config.yaml
n_layer: 16
d_model: 320
n_head: 5
n_kv_head: 5
head_dim: 64
d_mlp: 640
vocab_size: 4096
activation: "swiglu"
norm: "rmsnorm"
norm_place: "pre"
norm_eps: 1e-06
positions: "rope"
rope_base: 98800.0
rope_fraction: 1.0
qk_norm: false
attn_scale: 0.125
bias: "none"
tie_embeddings: false
parallel_block: false
init: "uniform"
init_std_qkv: 0.0154
init_std_o: 0.0
init_std_up: 0.0154
init_std_down: 0.0
optimizer: "soap_variant"
lr: 0.00385
beta1: 0.95
beta2: 0.99
weight_decay: 0.22
lr_head: 0.00916
grad_clip: 1.0
warmup_steps: 200
schedule: "wsd"
decay_fraction: 0.853
decay_shape: "linear"
final_lr_fraction: 0.1
batch_tokens: 262144
seq_len: 256
doc_mask: true
train_tokens: 480100000
steps: 1832
dataset: "wikipedia_en"
Each number is 500 + 40 x the weight over its row's rms, rounded and kept within 0 to 999. Layers, rows and columns count from 0. Numbers have three digits each. The size before them is the row's rms in percent of the matrix's.

# gate: layer 6 MLP gate, 640x320, rms 0.0773, rows 327-337, columns 160-239
# up: layer 6 MLP up, 640x320, rms 0.0777, rows 327-337, columns 160-239
# down: layer 6 MLP down (transposed), 640x320, rms 0.0697, rows 327-337, columns 160-239
gate327 096:445546503451457473527530509448425516513485503501541531460539447521472451435483508477493489523514579477519505423555502542488619504482508499572460470538455512491464533465434431477447486535432525472488501547482486451520474496425504491525526468
up327 103:447507458524518513492560527471529514481468521514556552492571513560479492501476457450513484437554535514632533443495531526493527496560477542439524428450416473522500493551556526519536516534562502436436520564495438494503492498499486503558458470
down327 102:495445505529454473456496528507495528428474468566490558550534416483481387468507502506543519483453517512455553491504539469479509511557551517468479526534512530545552507455544533551494511495456587444526466505493483432561421480478484593518498505
gate328 097:450411442485426498533493528479451447528477490550537435522589640477436529555436489492445534542537514490559530518566463543503501522515508459428422541500520505469551434501508506498506489533523502516478560452472485496476519517443543578503498482
up328 094:495543489576528540507501461501550543502492511455524512501492444486463453523512456482552503486534448529444466518421438483528566448479609536539452472527488540483462501524516531534559537426486492491503468548478466422544559516527413427505502487
down328 097:429467544564576490532541498510504493512575495464575522537458429520576523523496572446557483521524576548529465577511522596468512470515481475555481480506478423506535595481529500513579510513490615538551490469466529487463431509470484528522439457
gate329 104:509457497458524509464525519588496541498510548469550502478529481540500510532497551479571523561464526534486531494503430528571490468521508556526459520507533453489465510449461365513512424565475487514536429504458565496510493569532517505555587486
up329 101:538496516565477542480492446528443455487498537453510526518507519496455445542458481417459469477485500386528549481474426459442556596441494469551542489471516540514501451496527433535534553473535542515535453512519542443479470488528464519547534477
down329 103:520504483562498574524554476469507547484486491491491449503491390487440487461569442512472576483545398515531563535436503527484558510453503472488480493534492514603511602576583568438512546449482486542527462468488477449535488521509553501481502393
gate330 095:485452517484514485485480567482468514438542546446464489467478505401506531526508553463581464476481441502471528501575498525446514400495457474506466484475542437476527533455459514402477440529466467477506510393557498597426444539465480503484450563
up330 097:493516450521493476523428469499428497496490494439444516461539467451496446449477523525461510434484439506436560501506482517551497535492457518459417472476486420494437487513485454499507505512480539486469510526509493593526496485504502488501506593
down330 100:462534500576544404527490519529539528470541507481481414502548488539429560558541482500517527510516495489488485501472483485479532493430574473535502482485468538547405465496474523393461474438478519495575512547548566493446461530495478567469483467
gate331 100:602479534431483490506527500471466499532490462510496573464514532489438446540457427503493448503515472470555564474525540524513427482519478409427484492457521495525507554465505436521538601557395487437459513498519480510503517489501552551520508512
up331 104:486456522483489489485549506565438522486507450513467482442495487513582477436546539495555471474510558445553456551552470483512516478486509523501493422557550496455499483504538544538516550478514519553485456504493480481474512503589422481462487548
down331 105:498516548476523585429470487468486476454480468465544465547474452493455479483462499501513604426535519471523424446579553498538504531471502521489517474476546528537518525469514437508490432450477523531482523511434530519502496513541517549502474555
gate332 100:476451515468535475472497486483474531486514470457573533477443534517481495503484537478501438584568511510579515543519530545529536516416567489505440565501486490543536439472503521546536468481476565495512506515498557536467520443500459538506428476
up332 102:551447529511551520485507528511578518481507392484501559570517518497476504493521573614474529485487529527427550474460504522520473540503540510485540525521500521434556507468496456455493497554453498501515501516522450462463379539509586440520462515
down332 099:476547497595529509533551428473447554583524510569515525502527492464493456472494483455539517516507438504463527489479425579474482498582586536425495534485473510480516487529543484509514473496511454460456527532487525440470505562468496511490513440
gate333 097:545484513503508542492483478495488553507502480456484556497578523460476491483495509571469456456386465541443502505471472457544510482451501506569533553484467509450550513395479451504486486491447583489488537515454525539520501510519509391508551500
up333 099:506476448463414480584492467431533514469492557478503493475520459489480502469508466507529470492501554534505489580572589487485498502529515538507539472545518546484473497432462507453483468438452471422543474610519478539504543526488426488562586592
down333 100:515459509625544573497473415535497444503497455439562481407530450574398444500497481534463501447517524454517493437469507456510590460506538528492457469494514489520555485473487495446496444470461444505477507543460455465474471581515489450497483428
gate334 103:486527457491473564488413541570522429467465494491542542523461577509536498452615470531486582564534471435555522421438536496528470517485415423458453447537438508504442566458463503557540533516574497515505516476480560520553527435487479526485481530
up334 100:431442463560458498436501567526457597521532519514421466540498499531535541520518533472527486455449392541488533456520477579442483531487548486425551530510362492461489478524547555538487531528462492463487477487524474502546533491446498454522439412
down334 099:423547523511533436483474484488505395434423489450482452493475404473519510487481510481432497474529479492486557437434530539455482484494405450547527524521517557510491542528494495483514574496530502559537428476522492453585545485476528467519541560
gate335 092:519485451454533492519483380486456507483462458501452507479487536526519547457432534459437485530444481512475501473545420486610456491521516493532468548520456433506508476557490432522542453477460562518476513448521508584499496487516460565530530484
up335 095:538521469502490514481432548492505517523494538496467553508470486472573590553483476475537488467559472547536485604491567520444481466516610532458425463530508508506491546472538505526537475493437577472551507506514504474507522487510537457503470537
down335 096:504572474530465508435525479478552568495500575424420510531491489521487541482457567526536540498484464574514548486505532470520530460531497490438466495540611481524494535522516489478541474538454441534504458463498514500475532481490571477464464498
gate336 102:473503479466522483421569511550535574479468489522531443562510563437525512501487479414584449508524418506471491431489470524566499454536479522454560490472460524473530458442472456475564488482430471445522513494499459530539442568512496515493573531
up336 102:491464571505512530508454527451537492527508545535501457518453540450487563473528517532487504471543427403528465492473509462519493495451464491418476446499477478501546528545508425439528462512513536490511523535484506466594549467525465491580529462
down336 101:551500466495535507526528535560515534514512532558510545446479472423526568482506501468465508540501520499518481433511539526464513528448478458562515552498523489465514494459437473429452476428457596547505530404503517442472528501550550511565506574
gate337 102:553449484549490542515518435465452526431470466441514513509499515463509487470515537575594455508448506490582499504515506487548501556490472478580491536482457453499488530482414515538444476543524497513554517496457443490511511432463499485460536481
up337 104:538493470455488524485498510466470521502443532522501538434531525551533558479491508501473537386468580546513491426480478464520465603500532494502509444469460513509503547504456514558502443442447486490488417516408489537521532504546477449461445479
down337 106:502495536529532475527506435517477544499426435527504460520499516545506495528485510531501497462537423534569474590514545461494534561519544454454440522423450479517535550531447549502518494504437473467515483574450438485544481525541484495481477467